Weights of a small GPT-style language model, trained from scratch on English Wikipedia.
Size: 14 layers, 4 heads of 32 (2 for keys and values), MLP 320 SwiGLU, vocabulary 4096, 3.46M parameters.
Each number is 500 + 25 x the weight over its row's rms, rounded and kept within 0 to 999. Layers, rows and columns count from 0. Numbers have three digits each. The size before them is the row's rms in percent of the matrix's.

# up: layer 5 MLP up, 320x128, rms 0.357, rows 297-319, columns 0-127
# down: layer 5 MLP down (transposed), 320x128, rms 0.133, rows 297-319, columns 0-127
# gate: layer 5 MLP gate, 320x128, rms 0.363, rows 298-319, columns 0-127
up297 107:466492464465486489499488546544473536506496524493459463477522538487539522515510487495520473473500513474515514488499492487485518475547455498493494485495513472510445495486558519489486493521539452445487476474495490475533493517481504510504526470499499493537523465464470504446528521505508505507497490491494493519564509518514484550518489498478481484483480478473469464503457511505457475546518
down297 103:492476551491503474505507415492515497534482520508473490535465447546493521459473523520507480501515483495530480495465524497478483508493528511481526505487509511535517490496493492465507515504524522485538519525493501528532457574499474479526448547492510511514500512524547486535525464486509490497529512501513486451503505487456524503495483494481503471526542527450509504479511525469517503523518
gate298 105:488472504514488523527499464508486502494543492532525487504490494479496449531514477509458474516510520482501511477508563547455459524477506506493497488530529546482532487529489468490491528474532487479516496475508516487480486505504525492464524486516514445472490516480472491464475463485461505512503518513492493478496469511493453488532491498463485478495471456518492512591538454467503509487526
up298 100:488474501454507510480479520464482508481486536512510526446479516516518468508499504499514531522470508513500503517531511495533466451464540501537489515475500543466499495486473537500521540489491498540482515496481530510494532446439533495500501520515507513509464511504528531541514484483500510505486519503490479556494464534469501528500478538499491511547474475563544487496496464465493531493542
down298 108:523511516534501569524519520478514520524504486476509490532506486487493527525449528473491491506491461506524515494528480481442489545521424502496522514574515480510497510516499471502513470500497530499509503491526508509522482465466481481478479515496525476451513510511474504426502502501534526482513471487516491448447511493483492496530471500506534512454495513506491482536506477482546487500492
gate299 097:486535457565480544494511506476480541476520506511489482519449480468498507486517496486481487509492530535532490500493488543437490487501451511500491558515516503470483508520476504518483488513506490530552500564514474519483518530510523523506512512484477510479556537498506491471503501499508530491532552435475491504508490460527513496475443505508494491513473485515509497508499488456520492535495
up299 092:520488570560522516534504503527513513493507480501519467489499481479486492504548489488504497475518496545529438478486525506554496474498532538467479474559534492489491510445544551523508501509480510522478469477518524546483484471530467498513541509513505549476509525499527507533510525476504502502514496523476469491484531497496501480540493535480475508531502492512490510512495500518484534536476
down299 091:526498492430489522427494489473519505505495540490472520520493534522539471515486580498520486499506492472513527486516488507486483481530512500497527504451507470519458534518524485512514490528505526528477489438472529465564505486479500510510462512491503496495483449495500543522474488501528521523515489468498499494481489508555496528487522467478532516498526496511483453494499523508519522474484
gate300 099:507509510486494486469488490499493502491492486515465530505474508547475489494469507484519462473476497502543539496439474508511511493524495494510462458493468477483478521436444518521490480508557464502523510514518478477456486481513488523477467511546497508506482461498499481523460484456476485504520490537522497485511516510512519509529478499567509477541473543473467499541479489491535510481450
up300 100:478493449543469506490525523492499515511477482500523485481488530496543466476523482485462501486505503486523547497459494528510485495485554465509515477512533550539527491538510486512490520431533484513516491485490542485526543508545555511479493508498507529514479464466497481499534487481460476490513464529507496547482504495502500507463527503459556480488499500523490477505469523468538501500477
down300 103:511539489500508457533514485520522519460526486506479499475490451461511501479513557503497469506514468504494496536529499452512470504468512502475502508519496501463558493555477496502521496493466546478538469487474485486562478463448526502470514524478504497507458525514478528505465500538534529505480501509525529502490524486476504481472524475472475488495520503520534511485515504549452503478526
gate301 098:490493532458477472484490487507574486524483467528487499534476488518491494510523521517490463477491443489487532552489508452482543474531540471489493496510516508474541512513501489499495481486510457479485484502486524529495478486493492483525515515552466496476503504480466513454527531498449478488546527495537525517532516476472477487482517509532508471452487463494516527492522506508512474455463
up301 101:475525503510507489513476463506466502494492506475520503507524487477494484491491479478497535475486517476500515501551534503504468461497501509508534519546492525494462485479468486489514522529467508468463524516535483511465481524482488530449498464550510525517505462480484528519501484463488481441524517508534499477508488507541474529509555515473493524502520555540515466509471460502474517541437
down301 105:532509472473501507527498460506528467537502511511485495454523485501472518522525476514508482537530464530475497483496521465453483511478502498502448515545531517485537525462516516500519464452551469554499512555534527491483499541548480494502498524530484480503505451509522512475529503511517488491509502483515489502527480475512473497501461527552506505457527486486524521512515531510502519456529
gate302 091:544460508525520534538477495500523508488506510482525515474540517500513528452463477500513490456454513484493541511496460497475482478513475515493503498485538478510507516521490531462461523506532469490470485492496503459531530531509513503483501476519535512484471540526500537489493450514483453499529487493463527530474478497453508487467471499506516479495462503503470470530535554498519498564515
up302 091:529513525512441474501513481495482535491522533506478498462501493508505507507528551502494526463533500516523500509496519549497531470474529474504478482526514533498496487521538507474452466514471493487483450555478476456499494461500486529534492518506502490535500481460466477491528536464489522512524514490481470496518491465551465541507473510496514513489536495555471506496443465522517500501490
down302 097:522526474492451450491520487494520503498459530479495524491464506519538492506526529462505508512520486470533486479544511471480501502522514515535530509502492526467482486476500485502513508488493466494491480546529497493476491478494454493499482496453499521535501485481528517450534545493523506521505535454507453527529515494521479503510511495534541516472530471521496555519491489528521421464528
gate303 094:460496522486533512513517486467489503512478484527489450513504473502500501537544518464522520466480483493466453490450475510509473485445464479510488481518491471477524480511517517530482468472523506501506557529533486468473535531504520500486529476489523517487497420441507489484521481533510490497473474546526458489489514508490531507515488474496492502488505445504489543504479461521500512504481
up303 100:490525479504465516519498466450527493502520480509474503453515503506485514509442474504524486513496493514520494490520538455480521500540516528504487462498448542498510503540520499502451479500485545541463513500483490487490451440528485532491517529520482489492481497502448525493519490499505500470524519498468520484470487477489497457459503429556534511478522484488515476526492484501467508499527
down303 105:502484448535484524486474521504509521510554481516475527517520484500499529491537489487490501468537497474529524490486527511489486492529505522489464467513536503462459497531545463513482510515471515514490508480506503464491504504478484531457456484464502533479472521556514499531500493490499508490492499523531571509524476526476520512479452516495468545497461532499489513516470523563526533484532
gate304 102:555488469519527499505509490507519501507505500511468527507505558505541493466527496460533482533484525490501511484489449495465506522506531514485495504485542442516527526509539531489491492539470498472503487523491527517484478529498486509495494478467495488463509536547490486534487481474532481461459503514497508505505499447464527498510486517537528522444432525507477508516535514490545503490543
up304 104:533498561494511516475503478464505530537518482500513513490503489487495480502508487469513517533481468516488500499502480568543471520491542494545501509534495476455505516476506525519498495495474466485492479507499482485481532545488476493491519554488518474462494491490488528498507472450566508495504496495531518517497489466487518472513469544507428478520483521478463488448487455489536487509468
down304 103:497517470528483500505507514483485523562482471444509510516507496496510487535496525537475486506541479474503494523534507496512543481500448513525475510490558556471514512546516438515457505496546507515501509479514466522526495459510459485501525496472528522512468447478471516491476497485511476458506473522531471521507489502493505518453464464486506496484498520490519531467523484528524490466492
gate305 102:447479539515470512485501476475521493459509496568510510472481518494512495522480522486460501501488456529467496504527510506495500481508514504498515420522522471478511475523474488512478490483549486530527499489528526490510530481500567493481554542522522470519505480472458493516484494511473470504552504482481488512501492504516519530482490478516512510518468552498538553489538510502541503514487
up305 096:492494500468464490520489488512493491521509464513509477516503493535478499489500452497486491516519509491509503477511491492479496517565532496505521480534527505474549454463480482538479512455482483470502495455466463534499523523478521479492505495521493501535483451515426487520497531523541514546492504508478502489524504446526500526515493522515529461562500476509513553478563501489493483492513
down305 098:525503490497542509504498513535530495498461535459506532518520508489500543507495494513519512503478491519520507515460484517528503506491441473549463506515474482470519511508478507485511505504479504489528531507495502493483467502535473558497468481472497548482539537491561531493500494490513511508513561517457486528553475524516511474504494451513467506466489466463493533507472522455539545491497
gate306 091:538522521521552552497524495540454489477469465453484533513501471483510532482495478480500478528461518556503494528498496528493524515528510482518547487532450513509501453468479493455537516464516509486498494497467537488506496500495487484466498538515528507516544477530490536461471462506505496497491488497476481547478471515487484512499493512495482499525489554468522504521467478535487511525471
up306 102:478492497480456495485475519502534511490529526492487488489490490547495509494485504529495495449532495493503483520503492446473482507485488502491482489480543459439497490558525525533480455535514504505505502488524493502553489511502484472491506508512481482464465499501488503577517507522472510532511489468462519505519530462480505429476512508481514508455498455519479471475530491490515440471503
down306 081:485512499494466465475502521515494532497530494512509474444495474534499480494492504492506463482480519495529507506475504529460513509503474478475486488428520477483531498476507506499497484482509459504394449495499502517467534452448493472477511507522508510469462514528503488524521512503488524539513479504469515474518499459540519529446532477522478512515469503510474478525499500479510521508523
gate307 092:478467511524527532472463475521489515514528530503491488504468514510544549486465463512525509547520489429495470471509495516498490498542502497490512494503523476524507497460517496506530503512498518537477488551529522456505506482450541528446489492515517515507539494521520495480508540491461484503514512506494545532478487535553486498507505510562482496542514483520518467478518491525529516502530
up307 096:481520498515507475454512506507510503475476503522519492497496478488524529526473455525525486492477515469520504505510494540481491512511446543491490486525554520480535526490473513495521519498489505469495543539455521539519504506473505532499498503541513520500488463494490516451525497472472513501489462502460537524508512540501486496420491511492499467522552502510510498489474469480477580513541
down307 088:485498474506505520489506511496488499480469481498522489536488550499503487492467510527517506512504473467465451514516499523508522516471508515553472489506549520507491505452498481512463503511472476467542498567482474489496438457499536530490543517528486516506468516531492486490503493461480486484541430490480511504483505506500477518452481548485504477542566473511499507484476489497467506489484
gate308 102:478533511488522486520545513522514507559474514496493475504494493458508510490526526502529465471535493524524486496520529504505473480499500511441535478520513458459517469483551501487537504488493470493528449546506464484523531532483503509493530536534504526478534528447512456515514488512458504531452528492485534476509489497551498505473469485525501513481502466475490481518517482497488512522459
up308 108:512486526524506503475465483519440476473532498465493486494518524525518500485473457516485493505432493514505544505547441485470500491512532465550490510487504515518483502508442535489508501538508487510488495490491501504461507472523511509493477494479465500465505480529477501479490504498523467512565496488516485526522495509493516493545469501457521501551476540474499557501496503555477466480506
down308 088:514525469438499491527531502506480515504467491490504520516478486483522492489520517513526453487507444504524527511511541530505515518479458485473525459503487447485527509479509497485482531470470494521431516550506498504534494473487510529468502528513537524484506503451500461491505514495489518495462522506470533546492464522478484499500488466520524493460509462531502440497538508471473523481519
gate309 098:493434449527494516493517542507508511483530483479491506493511492467567510517477496502486499523493499489519492501494563479556467512498468491507505543507486501480463492509500462512522467499479532459541497483506513490492531530510492539480505466500465466502477497486491539492552490488486470512461546469501490516525465487480513478461485459531466472509491487497501498526480486515561486546524
up309 098:485502460502501482489469563513469517540506494535544502525475471508515472511494469515496514523492471505500513504497496508499542492517451507478482505493537481529471498500513450537515488521466507509482459498518466489529512487452514543499521513486475488504485519504541518523519521494499538550519497439469483531460491452552488488531496478473520523509498486509510505458451512468528449485526
down309 106:488467482500469507532477513499531515465520512476493482477478535523486530491499488452498476516483485526515531519481496455496486565538503469534504473475469493486505525530479471521469536527464480508527546485480540485480519492561507485501473514517520475457510536479538529498506492545517470486491505499516489479520497529487510505506457537562471476496479495479480550506487534489513541502479
gate310 089:517471509514507465548503481501457520491533502507474484511485442472481502486439493534504459472505514497490509485520523492507534497470485465482517541483490462454478501484498512491537538494476519518527505504532472512526489466484483493492500498544544485462530499499482546494485474508493515513543525506447483495492476519462498529536531498504458465487507548497497521482538566519488527533498
up310 100:460540493537507427520508509494513497448470510485503465486493533496508489475472494460517477532470526564511530486516519531494482507464506489479488516504521497507477551494465499498458485470496471496515513533527455522493472495490528459472508481521521471476482530519495519500473467526521516466499496529498511498458459531465515505546476496541454463478517497483524474489531518477505480486483
down310 093:482478500507516470514496509487490475473519499513518442522539520527495466457534516527487488484502492508475534471516504496538518504476528478497494510522528478483518510556488496481461477515514452532568494514493521511517518492441557504459542519520529498501526490537498515517486479481517512463471506548486485460478481519491455463521478544517491527473544515517482480473530505522490479514516
gate311 100:483508484468516458447501493473525510493515509501491472491520503478493492505519539486499520517527475504465484507486490492518517510496587536524465449527491500509477560525486487497492511514501542497512536484504527507490503519464523520514545482441495508497500515438527492547492493506504473500515473488471497535453518509511474478496504497466491505467540485516523538466471470540512469534541
up311 103:482505493490487502500507518500490472520472469480519494493444474473463502492484482504524473482506500505499562496532471528523510510516509526496483497505506454499458487505481534520476526521580481492508478466491462476515504507462515510539524545485493543513503454526507518505437469472515470477497492526468511456519464492514506495517478463581507533525482528472488474513493496528517489491487
down311 109:498490479536504506483518489506470510487520507513495509493499549524513472519505517459437517493461501522490503517517473522449466499529486494523499554460498517500512494495549495505522540480498515503485497567493496485503531515551502494508470514545461467500514550538478482520537513518520514485535474522515512518502495493502470517533499497463476519476440519499554474524501526470553529482482
gate312 096:484545529502499485501490492477508450504459541503476527510501484542502455479482549458484523505508490474463507528532496512494487494514531505503487505523498533458488493538445484496440519496534531515534478498487503495488482475553470509518500485532484439479512520539471490463487484497458500532507496484496463468494468462497520521501484500513478551474504473499519542499472497468526504506549
up312 102:488575488491493444523456511509516500462484492535543543528499511493503522461536485498537493481513512478535500540509482493497502500488508465512528469494460512523508486497495502530523489478508514455488515484477442470525499496457537507523494525473550472492500524523534465468466467452496478506529527541480490509486505491474524547485514490462504492500487478523487484522528497515472521545481
down312 105:536458506530507503510516516492482518526464484457473468468477480506495498533457522506499492491499475514514537504509489537488525482491544527511510529514508519452499482512519517487484536498506524498525492495506549443518488457533446502478505480507493470470503516498501516510527512502478476511508491427521501480497524506482519508551472466436480479516474537469523555473452493495531499482536
gate313 101:466491466487489510517508542448469495507465493523485468492497509457494489515521484528493511516475497460507485526485469486525489491443496470505472497509505537558464543488471527494489505486490493488489515457532492531495526550515540489536492490485506474488492503458489544535499462514425524462464523465486478483495467483488498486548482473467503517493497480477505466497495480474512484551510
up313 102:478544511450515487527510517506479472481504500498508518486495509484523506504508513486502506498543486470470432544479495502535519483455530484511506472526486560470485503510525496467472483446507521517512517476461520528504481514496509494538462505476510493482532503511500510502521464487551506513483529502483454478536480462524507515569508498504485533525546489528494467495531457459505478521458
down313 103:531466499535493469498477485481513434492530456487473510536520533524479482501498529493508485515493471544501541488540499527509475517513481501536451500489503473505545471479494512500529480544479498503555533546521533520514490525510528473497551480504506527533475477493494503521507497480506540474540488522518494465500483545496471501471504527491503426505474513506490454488480490482478495458502
gate314 097:499503517469490490511504468518499520525543485533503505493535553498495479484470500469461533532505498482475494604494464472519535516464500506491501533516507520510464493516521529535496494511496523508495487452478484535458556504465546492521503518477468481481549508485515485518512517492454473497502510521496480514510453518498483517497507456461463503531539520507510477494476527527516494493530
up314 101:479472516527512523505465496470497502520462503519502497464486477511513531481571509493483500519491499573501542461495488511521483462522535498453555476451522483434522545501500494501500539522463500454522511495512530490508487495541482499514485488449507501515493500511507523500499530520510534504526483484478517494454505504505516486506464522489545485510475477464488510506472457500503520556516
down314 088:523491510529450477519550501504503514487529485536502510542466492484454472529506487504536499505491503513520490502501542517451502498495486491497476480566522486522477478536509517478463520453506476526456469512529492526487456502494488504494488476523480540545489512481477499466491491472462488474515514511460513559537516495494461515498494519495476521527502524528494506522541478523496545457445
gate315 105:556494503489497523484513485502468528511532532512492537509485530462527506477503506467504476528503501526482530476536483463472508482513557480477508510489465492531503572507478471490468466496509497483504491475504482505463505498471451467496483495527487457473489454473515549524486511503515514500512469530505501562477494471489523448477493498497503515488510469477517496448497479561517490474544
up315 102:530496482530493512512484478478497474500483480521502502451520474497481520495458471477481492478513501499517470562494509519524478514482540464467526533487475503479468491533491448481519513498495501488515511468553511519503513510543519545496548459449532485490522566494477463503518559475453497519493524496489481498488446530497519522491467470504463481518507500474504471529508507530465493496505
down315 109:478494497521490484492515514497514514497522493528500487483499504505543483480479465522526500468485460443465486493528475508505501472476491455500488545437495515500505474454487485485540505489511483473535524560513497466506509517496498490514521492518494531550504492496484513507459463538522466502445523522465474517526538516470487510488451522502493479524547486494494449439482491497510473536461
gate316 099:517526496556479475517507561489460547440510496536521474522475561500470510500516502475526500478495489497474471500461485515544499497492491517524524427513506477488472463495501532513508486485497501507498526515470475516492502517558547482496501511486509431468509518462503506521464485522517522542488509495505515491476461450506504486510492513495451500448493510491497497519488512497486504531474
up316 098:512531537523461450497492546498475513483514503469541471454469535510537477446504502478525526475515475531505511530490529510493526511547497523492453464502473476511483468483491512509476462538521497473488516483488475518428490502527523493499496528462498450478499523488538478471476495487525543552490500493499519504510491479506498471501521496494510502483466530536486481480481459541469485508508
down316 093:497512508498523581492471454551501464524474477467460506506517484477510512536515518516524489538498482492488484487500487505493462513479515495488568496448502517501544494482523472498542526472483513504503472499535536502544504445483511526517464485519494545516474484474513526533522467482491469506477509503541487502500505508524511475465503506494493502511533470495498519501526514430543521469499
gate317 106:556499538519481484472476494471541538488490482515496510500522498500540521503530477495513464507471530520470496473517489514480514504494534448496487532492512489498481482507497536485499455459521491536513498463499497497530496545461418494494490549505509488507528497504484434528487481525521594476522472512515498510524510540485489519512485496495532514515507482473537484511506521510504529474486
up317 102:483532461467511483454519487452499483494505535495509473548424500494514484447522486490482472478497477495471468492522505497496515497480553513540484465513535540538489485511500508488555501471456514505505527468494529511499486565506463492525489503515459544495489543520500501553531509513464522495509517505517506509482452507522489492490462525525492509477467512469492489510489462479505489511497
down317 107:495514485474519533471515544523496524518497503480507506466497524505480468500479515492514527457503484486521489495456440502503486455500463496466462439506496468545534540507501463525475524557527521506501503513464480525519512478512510527476482503492507468506462502517519494484515543486522419492456530493488516488492473502482525493477496512482497478484489513564519501470455488466509468509487
gate318 105:488499524498504476495468490498533550507489553498514486530509496473474492507484471516495499478510484505479439515491529526453506460482535529504556472515499477465487529515518525484539497469518521549547506497484491516492503503524449496501512517492515506497524501486517522467455516534492501466486568484524499502503505470516491516561512544468517546516543518491471469547511523486489523510525
up318 105:485469491506459501497488513479526507514465519467532465532485475496497460489518501507499482473507484515503470471505541500454519486494463533534549476489523491465432504528507522483526504470552499541539514509471491542478512501532468437530507508493500499506498537503511492492467516523506516478482534454500475507495495535517500503476469538491492565486535509508479470495503515465513538536527
down318 094:468498493470487548457505496488480476498469515531554524454493485495522506528486555470547529531476499510482551442522458500548476477482512523473481506474523495519519512531499498543501501491479524490518459517529539490500508485506521463531535501532479523539484512510470542523524511494505499531517528490494517522496459511522515495508442483483491473507487462510479502527543496459504517512487
gate319 101:502522549516543527486525450519511505519468479498511471501480491466495519552464464538472457512504470491521496500492498482486482507513457502491512530464432499511489476490534532506484481475467484497461485502536480520476496504472442484489505485510492502541482482513471518473484498489514523513491540472484506488521537500500475544484493435467509521566499501507508484511518533477512502491442
up319 102:517478518492507504466488497479532480493477517440552486523526478519514505508492498500455490469505504507514511499494469507496535526492467521500499532536503478557470521474480495516533491503457502517466539521505527491493515479494511506489464477512453525521503517480517555515517483495500447472526475506518524537494475512521487499518511560505523511486515485529479535570494553557508540487533
down319 112:493514500475530502492510470493485547541524528484525503497503539474535512531531471478479452518492461519486463473485484454498489501512474506488500527498478475530511481512514534493521459477481504535413536553537483479521523520498481500502503466508468522500464515489457511460488489493544486485471526474528514509498524530477498515468470485465499499519515518520486525477512498456480504500438